config.toml
num_hidden_layers = 10
hidden_size = 256
num_attention_heads = 2
num_key_value_heads = 2
head_dim = 128
intermediate_size = 1024
vocab_size = 1801
hidden_act = "squared_relu"
norm = "rmsnorm"
norm_place = "pre"
norm_eps = 1e-05
positions = "rope"
rope_theta = 98800.0
rope_fraction = 1.0
qk_norm = true
attn_scale = 0.114
bias = "all"
tie_word_embeddings = false
parallel_block = false
extras = ["local attention windows", "short convolutions", "capped logits"]
init = "normal"
init_std_qkv = 0.0312
init_std_o = 0.0312
init_std_up = 0.0312
init_std_down = 0.0312
init_mimetic = 0.7
optimizer = "muon_variant"
learning_rate = 0.00644
beta1 = 0.9
weight_decay = 0.025
lr_head = 0.00819
warmup_steps = 0
schedule = "wsd"
decay_fraction = 0.446
decay_shape = "cos"
final_lr_fraction = 0.0
batch_tokens = [16384, 32768, 49152]
max_seq_len = 2048
doc_mask = true
train_tokens = 293300000
max_steps = 10166
dataset = "wikipedia_en"
Each number is 128 + 24 x the weight over its row's rms, rounded and kept within 0 to 255. Layers, rows and columns count from 0. Numbers have three digits each. The size before them is the row's rms in percent of the matrix's.

# layer 2 MLP down (transposed), 1024x256, rms 0.0348, rows 494-519, columns 128-255
096:107143098113137103146129149131126124136126131144151114109158143131123131142143156115088155156141158158149146138121155101098112162113134129082122131123176126130101167149096141108093155140200139118134159137108139141088151138102118119147149142176103112148135143174138118105129143113092123122136123101129142127156154147105157093163131123081123117128134115103102104114130143137162149158158
098:092113127122076106112147120097106102114134120134103136070113147095144102143120141104111164110121175103112134145125128162167119139135128124071154134137145113098123091176139126116129145136082148129167161112110121141106133143096158123126151124111139164125154113101114114140184102134109140129142193130129090153166119157131113140065140116158152103101114087152144130116139176135148148111186
107:164119097139149131148113099150096129126123141151103136141119131117122087091132104131088073168105141093139152098106165133118167143116181131127135127138133125087150113162106082125114119126132157149117138161118134124101148133153119158138094103102165137145081106133109156136127128117111126138115162152077104148106132133118162166169171144133126122117174112127180115168137178105118114141100
095:145134102135129126144123092107128127130143093139144113137147126131115126114181119127137117137135126095155151088134139093173131147108154095115142140155147136114132110109121127158102079104085151088133100160096100121153092132101160106130091146149163156140115089149162117110106113128148139139134155150162132128131116108113099159126138101149131150087120097105094125124112112140110162131161
120:136139113130158134134124139129091114125102128108132116148116122132124148205121101123111116169086098136121139153110169134154108161108116135122122135127097109128123053109129141121101124138126135101150144120091119132150125135090140184122125114113107143103121143153121070143149151155116129139094154132154148116153131097167118146112153095106156115163152106154085145169096138121153140154132
096:137125179116153144133114132127121146141081140094149117113124135139132108105104089148126130110089147148110099142142099110121138152125121147136111128144120136122110094149110135149097123106127085120131089148134127088104130171139149142077120141149112130123121126114141147132120131092181119140145122135161108128149179140132155119070105136148118143156168144095126128136094137146143142122121
103:145137151212120112096114119110128120096116094131084110132104138048087107128099133113114092150171143147142156122126114120137084081070160172133164132103104100074159133098125136078140111118089145137156119145113148111131104137179125098136119143149099161146102107099162120163126140125084106128090079101111139132135128153136104156129150125125097146140152130140150156126123156083118115152117
091:114111133182192107142132112151117078094093128170119133095151145099085150111139153142154130097090156098161127130111111108116123081113148121138147130160097113128118152172133126149109101131136134129130141106124111137140138128122140080135152085123109106090116162174148123102140191128120122139126130073132124142127166089163130108114160132130113066144101169149086150118172123130145166126134
087:087129161128122091141108159116137078127126136107119143152147142094136163135098143115113129142102131133105149124161129111133187128109159142074100135095151109141109141139112150124144163116118137140117176149121130168114135107194131141130146120095118150129129147163147127106109120131104140111169100119100077151126096121131167132147111119138113093095127131144145163152123120056106124181125
091:109129104134181137149122136154103095128131095077100176145151129135098095136159119136166124144128129122115081139158101139133117180146119118142141117109108180135158119157107145160138156119117117135122139144091170118109114129105134106111157123135096211159172134110151082172077106129139097122118104140174089176123089141120121146122139086122118143110129094132135149093135121132113123134147
111:138151136092118148152129103145176120141127147112171108177119104124117092120168110140117092124146098141106152103107126097170115142095115109119114163123121135110114156150148136109149135111142124109147155104158075131120088120110094130164156171099104127116157091149146152123134111138134116125119121143139107150151135125103127137110119111122135147135146120077144148119173164162113149137178
104:157108124087126108140074132099086122149086132105138112073165144144087149132111135163133142116088124106132143134145118126120078135143147138140167066166143166141116125107120134103147098140118107132122165083133157057137137111144120145139116085189104138124172129118142116107141130137147144124093112136127090130112095150134111112171147116089131157110111137132136099083161139157123129115138
103:158121133123125103141096127129106116092133109126113123130118129146130156150112150145144120143134196101090131091139153145104133148132101114159160138113124103146108124126139096136117157128145130134098125114059100146150127146175134110140129145114158083116140164120129160145122131115151129129122081106075194093129116138135106123135153094149147130119094151183101151144137121165116118142122
097:103107117120128134183140127164113117100076088170135092101091145109126142129083105121109104107110087142089136115150126162143101104123143133119130103121160124097141123156156087133121111154127161150130128109153190138122127146180142129119151152146106170156137150182106145126113170115132113141125114094105110121134124155150161116131168131094142149142138125151146126170105148163117107120160
101:119142091109085114124137124139084134139188117143103101105120176155093122153111146122133109137129181133120137105136114159098109128134093120140125110132130128151159156083150106130132130099093128157159122127137113109115149113106121189172126116134152142103109114113114151126150196158167119154100092116123081131158105143125154129081145114073141067089155088144106154113122160132152148165109
108:155137134088138123144142079136110125129168128111119133149128152155124098108133141140104139130099165124094119112111118127124144089137123084190109125163129124138166166124090108110134088079116133136113159141119063161127116164087137121165104158120176104159120121109133165155169141085124122144112120130128145115086131090135096109139154115153130091144144091100156126127126091117142146126144
108:096104170109168128147146138155108141142085102115135122133108153117103113154104088156162133161113066152133117093113113148129118074121130144124142114106128111131112136130114075078130159157133155117139145137154088153147141091154122077132105188147157164130120158137176083087133104092114131130116119125164150132118051120101116109161157157160122129104141149122122122088116135139122148123123
100:060107125104121098179134118129130087158145146130152158144167128116141124144158105156106135159156084127152134138128123141170117151154137133120134123154107123136131154116096136112159072150153109136156155112083148100121151127081135160115099115128119125166164133128094126123101117140151104163147103120158107120129144096127121134052135144125102106094095136162125148166169140112128150163091
102:135146085123141095123135087156095163135138138102137175082102100134135137129138140108157118115139132124138106154095101125132097114109105136178120138154106138104157121171091146116085128152098114119089164129153110089115141117082112153153122140145121124140114089171092128200085182130158148143121132102144114087122122116152119129151139118183073115124140074102091132148136097131088135105156
093:136128120157102137144129115136107128079147151129101120135131137150168171126155169141130096103149137112115135133108157142135133139113144127164156109126150169142125117100143129139128099151111136151094131105124134141163123110118100106157108155156087154143093162147099147118117140152135144160104154136123109140093116158091150120166111138119129118094107103147113131169082093131111142084101
089:123122120108138117120090131097133114141153131116142155098088106151146114145121124174142091160120152131156156109121180116121121107151158113162173177155122089112146088156118106180109098118171149147125151142127107129123134091150129154119133101125089180146131150151086154125155129142134158170108127141131144120116139096156118120099142091122134107150085090136171107137112121095143173128102
096:159108096099143106140128105098149091153107122129139115125174141115085137126099132120100112146097155083123171118129096176117119126128116160088113130125138102120141141118160078145117112103140099108121128158113146096127095085164130163122115103123110172137149134134149156107140157137136123095098120118081117185139107089121128099168173123088117160091110148151135118109125144095154124153147
093:149118088134115117108121114161097154128134098131117155115153110072090078129108108140103093118124130132148128118138144176106121140128086141163126101139116078127122083120129145137127105106154106091126151117111139110134128082144110104153110147150152099170193091103123138111128123112139156096143115153140135130110111119150136136127143170057102134124171110156057088072069134064119159143117
093:165138124154142123158169149097088126105130103136134115128126172160124105166118094115137142113127125154097096144117132070124118121118094110137164169126134146088064151109146118101144161167136113100137131150122161113101130150130124138126073116153096135135138125104130154111105128126128163139118082162104122164145152139126115143106160140136114146146091075116105063114132159162122139108080
107:109173152134148123173101167111127124118141115143143110134135141117148137089110132130132105096123139120118164153162131109105105124109129126093108124114134130173148150142140120147092079148146122109084151137103147108152099139136105127130127146110116129104113155091138148090112137165125141183141103133131098151134142097095167147118151143123118126112133129116115111108143111135116115128116
106:109135113150148118115127124196155098104113121118111130129104144118093116122117149140107127176086103120124084170155168142122136143159119138133125130155118156142117116121091117114129130098137108125110171130130126110149158107138106109112143112126129153124137103137134115128105131154117092127129128088135135165160146119080156110114130139123062131130105133102137162083132112156179178082145
# layer 2 MLP up, 1024x256, rms 0.128, rows 495-519, columns 128-255
097:066153081145114130142115092155138118094114180108092121125148128125124149126194117106112162088130096151171130112103133139142135128102160164115115146151143156128114049128086104199148106143141148133120152132116163144124107140105127113120132133130142126113073146107105102143187130151121122096121140109110165112119074165139173145096108123136092101149160128139129122094104150090115134159113
110:120089169142129118079133107101137138109133125126072151136118133100101161091133118142096114141138107108109119123116130152131142120152131139150089142142159127126098191120090066129126141089105105153157108134146135130186088133117110152126131143092132163094115109124130169110161092101091099159126142117097098107153162146137134118094115150121117146152185099140106119122134139111110118118129
103:112106117096137115144160137124136162108123097141153119143105120103097134127125121111134118124122138094141107167134087129131159143140110090109099121182099128146125138118126138145151141139112120148175109159136124122123107116186147118111112133132096148133130133185121109124098122135122139111172108107159115135148141116105145136100137151161093131146165091113108147169113141134111076145157
099:145092111116114113093103145142148102156100122152134128159108141123175137122073129109103131124140146132104147121157112145164187115125129138119121112156131143152054101104098092108102154128122124092121115134094128135150147118179121141163142147130156114151106118106082122148112079120128113135148149112131082090122112122094137109183135115135111113141156139149161118126146103149073107101134
099:096168154127111140130138159126122129122137126113128138193087170080142143138157115159129142118097160152109141086125143133192105190107120116151101157119149140098120167116145083130104160115118109133131095094108131153124154108144152148141106173057115115131118125140140179132152116133129115148112120149162198139137160153119138166132104134134124119116095112127122133129152082111136116113134
099:083132123137112117103132110171130098102116132140106068135134133060067146156081141127171177125148173115116120163124131127136100093147133138156147141163123104120145103145122135130104126120123133124130077118166116121084138130150107120145102212126121154140133156174076102128110098128114142118110110107111121140131162168147115127129114148156108139175178150140161111127150144108101145152123
096:097139125099165132114116144175132075111132156105088105138167127106113086154130133106163109090157138137130087106135127123103106112136105113113106115112127140114139154140141138121136086170137163147130112146127157170105163135101122161133166131119148131130090133124114090114108191127151114090113123121113082113160153103121101123131155125136151122153092153133104126174171153115153185119098
093:109082171136140153128154161117124134128121133116093135153098099134119154138132129148136146145115124153115159134154144130144142117110134149116120146074126123128110167149134129141104149122105083111108165118129130089078110141134141091152125119151118094117128114125091143152070126135130133132121095110127123113121153129117123133183138110138138121182122130136142150120140095112139146143103
091:130169158086140119126154109106090128133146101157164146107135044147103094124107112129148098149166094170123077107134129103179102157146115133102111082168143170121142124116146133142106141161145120124133095120115114170136147140121127164107121171105116114114123153127144140170102116139101128147162114108144149151123087108151147158135134125115089136155118148113120085137128167126098134120143
108:075157093158115127154121143093132133114140151131117112115100115105124115116179137107103119088121143108135126093149128119131115126112134152126104140088136118123105127172104127151123165152113101140090100150142142143113079079129094144084158136187136114129159069167122114145154134121126121095106072099099092152145162154161166100089110127131135112125145132114112153127118131173110116125180
090:072097117163085172104138123115103113128137139099114094108139160092141101118125121121135164138104120081116137113090131136144105147142148162169111139139101121070105157092139123138151167137134106138067156133096113096127165108141111123159112113139144154144111096114181119105125131128103132149165161121145155123113090152103140119135128180108133131098112123146168112145117150096164106118155
100:089123157106122073104136142139096095136123133162115124143129127153150139154141138148111116131179151127175112135102132170177117105134158147154124068132157084173160128140124112119105143156127163121131159121100093166123137100162144116124136113138139111148160147112155148129074129140124154101128119098105153134147130107188128123124111136157099137124158101116141179149156140125141118129132
092:106108101120159157112133107151145174132132118140128114126131162124142137117116104115106128148159126104086189166106089113174130121100162146169149072113117098080126085130127131143112112125108143148139148151093172152077115111128146157096124102110143169090166152156109149111117150095083142157136113122129119118121120150116123118150121157136132154124171133165153120180113117119100103104137
100:150118095098103121140114160173094131155177123136114149163071148102158163161062139145145157155142146112123119143102086110147098108121128089091149116148135157085153123117125110147139132142111166105116131152141133122141116125122114164146134119169134117107133138138127132107117129137171157148130100107109090143142103147150104151119083127105126082114111127090142101151115107086100102148095
106:185160143141114126088148133093136101116130113090172103109108160151112131152160104130132098139162123136088148141128144122113158105093133119108165118082121162154113104104166147136140103124105117097134120144131103116122128130093115089151133140185127126158133132112130099138152177097149138127135116149164098124130112088127120129170104108148143155126140114134086104168112141137150139113162
105:143120192115114166140127117155100103186135120106116130112139141066152087109102097145147132111128113143110146137082144132102092157105154145139168131113134132105121168127114195125104125163150146107142132149114118126142111095113135098153164100135171101148124146156147109134094158102142133091084130137142120115077171127082126089109113151092158132125138139136137098168117114123124128131112
101:071124151068109129122113123108114166143125107108183151098160157119138122099167116125118113132150119127132123154124138112146101160151163097109136109130139115149134113096128134166142134146147131152121158142131161103146144121162116123126172115138097137144133138144124158094102113172151119110126143094128114142074153156080158121084080123153081121076122133144157138098180124112115127134114
104:114082128101082116146136084148084122131106125094100111150117080153120137115093147133154104100129113115118145131123142126150104148123127094127122106093130151184100103132110125100153143117082128149107113130155118101138085145081161164091144128112144172151138150144122081109094130102077140125082082127103101117139097141139147151134172117122111120159153112085108156130095129149188111135132
093:109133117129102144138120124158155147123143144128131169139137133130158142114135149120152136134156157119097104123122147138150126091127140139101115107170130135149085103122103145117084123124113145171079130144119139101137141097151168137137116142142105122138150135171137179094125122103143126067146145131113188101115111096115136153156113145161123154128127131132103094194081138158122119110148
084:159086088096121118089108113132134168113127147143091148139108085124144131140099140081129110116145116127168113126165102157142132164132140120132119113106152142151164160149140149125125132158128114117148123137177156105100195117128099120120135112136128175110100083102117164121140115148162077171093111141141151092087116124124124103128172134126136094132114143134147122117132118131129107091153
101:136103157099128143149124098118147115120143097160127115111076166099122144099092128138102141080168092145103144146147062144103140108082142162097122093076148153164153121142111126142128126125126095136129146165141115108099122130158185122116104164108119087114105087151112115127146119107133125102147114123127154142121142123142104122159145182166107182146157149131180130146129122118110128135152
092:124122127121125083135113145136133141187138160102131155115099091128120104098121116161112100128117113138152119157143096144101123124117130137116121118119157117123103089146131122113178158130153134107173119111112100173085162125129134112149158100127146137114154115149161153115124122069130122124147153108116131164111121146156137100140111170103144150094165132126089142110126148120083139158134
095:144138135130132164140144137118112098115089114123098166140139114151092101130105107125154123119123091163118122102139145110160119160136164125135148132157151131096092126137173114159184136097129089164126127132115126106119106126141117128105083114108092130122178190074094124073137104096133139138133118140126068157143141161127095159146168120146143104184122121102120102087099131061132104148121
095:129133115136087144113107121102136127133099103147112154111099100088099143157161113138156137140143116162069101161128137142109131121100131167123109100123117145098133112165121120113143133186156143105103156107097138160123086129147159103131099144134155127106127126139168119111133179128134107148128151130122122148140131109106114157141172117156137168136155135149152155092106107147132168165133
089:107138162132094124118140139116140117128128153137140132112097099086146096105094109115109149135143071115154144119091128112145172128160120107107154096158151142092100162163103125117157175146151129088085134131100112078136103143117136120104157129118140092130099129136145108122101129132135143120135119116141139148130146149100151147135132140123133164112125135125130096108148108123088124103150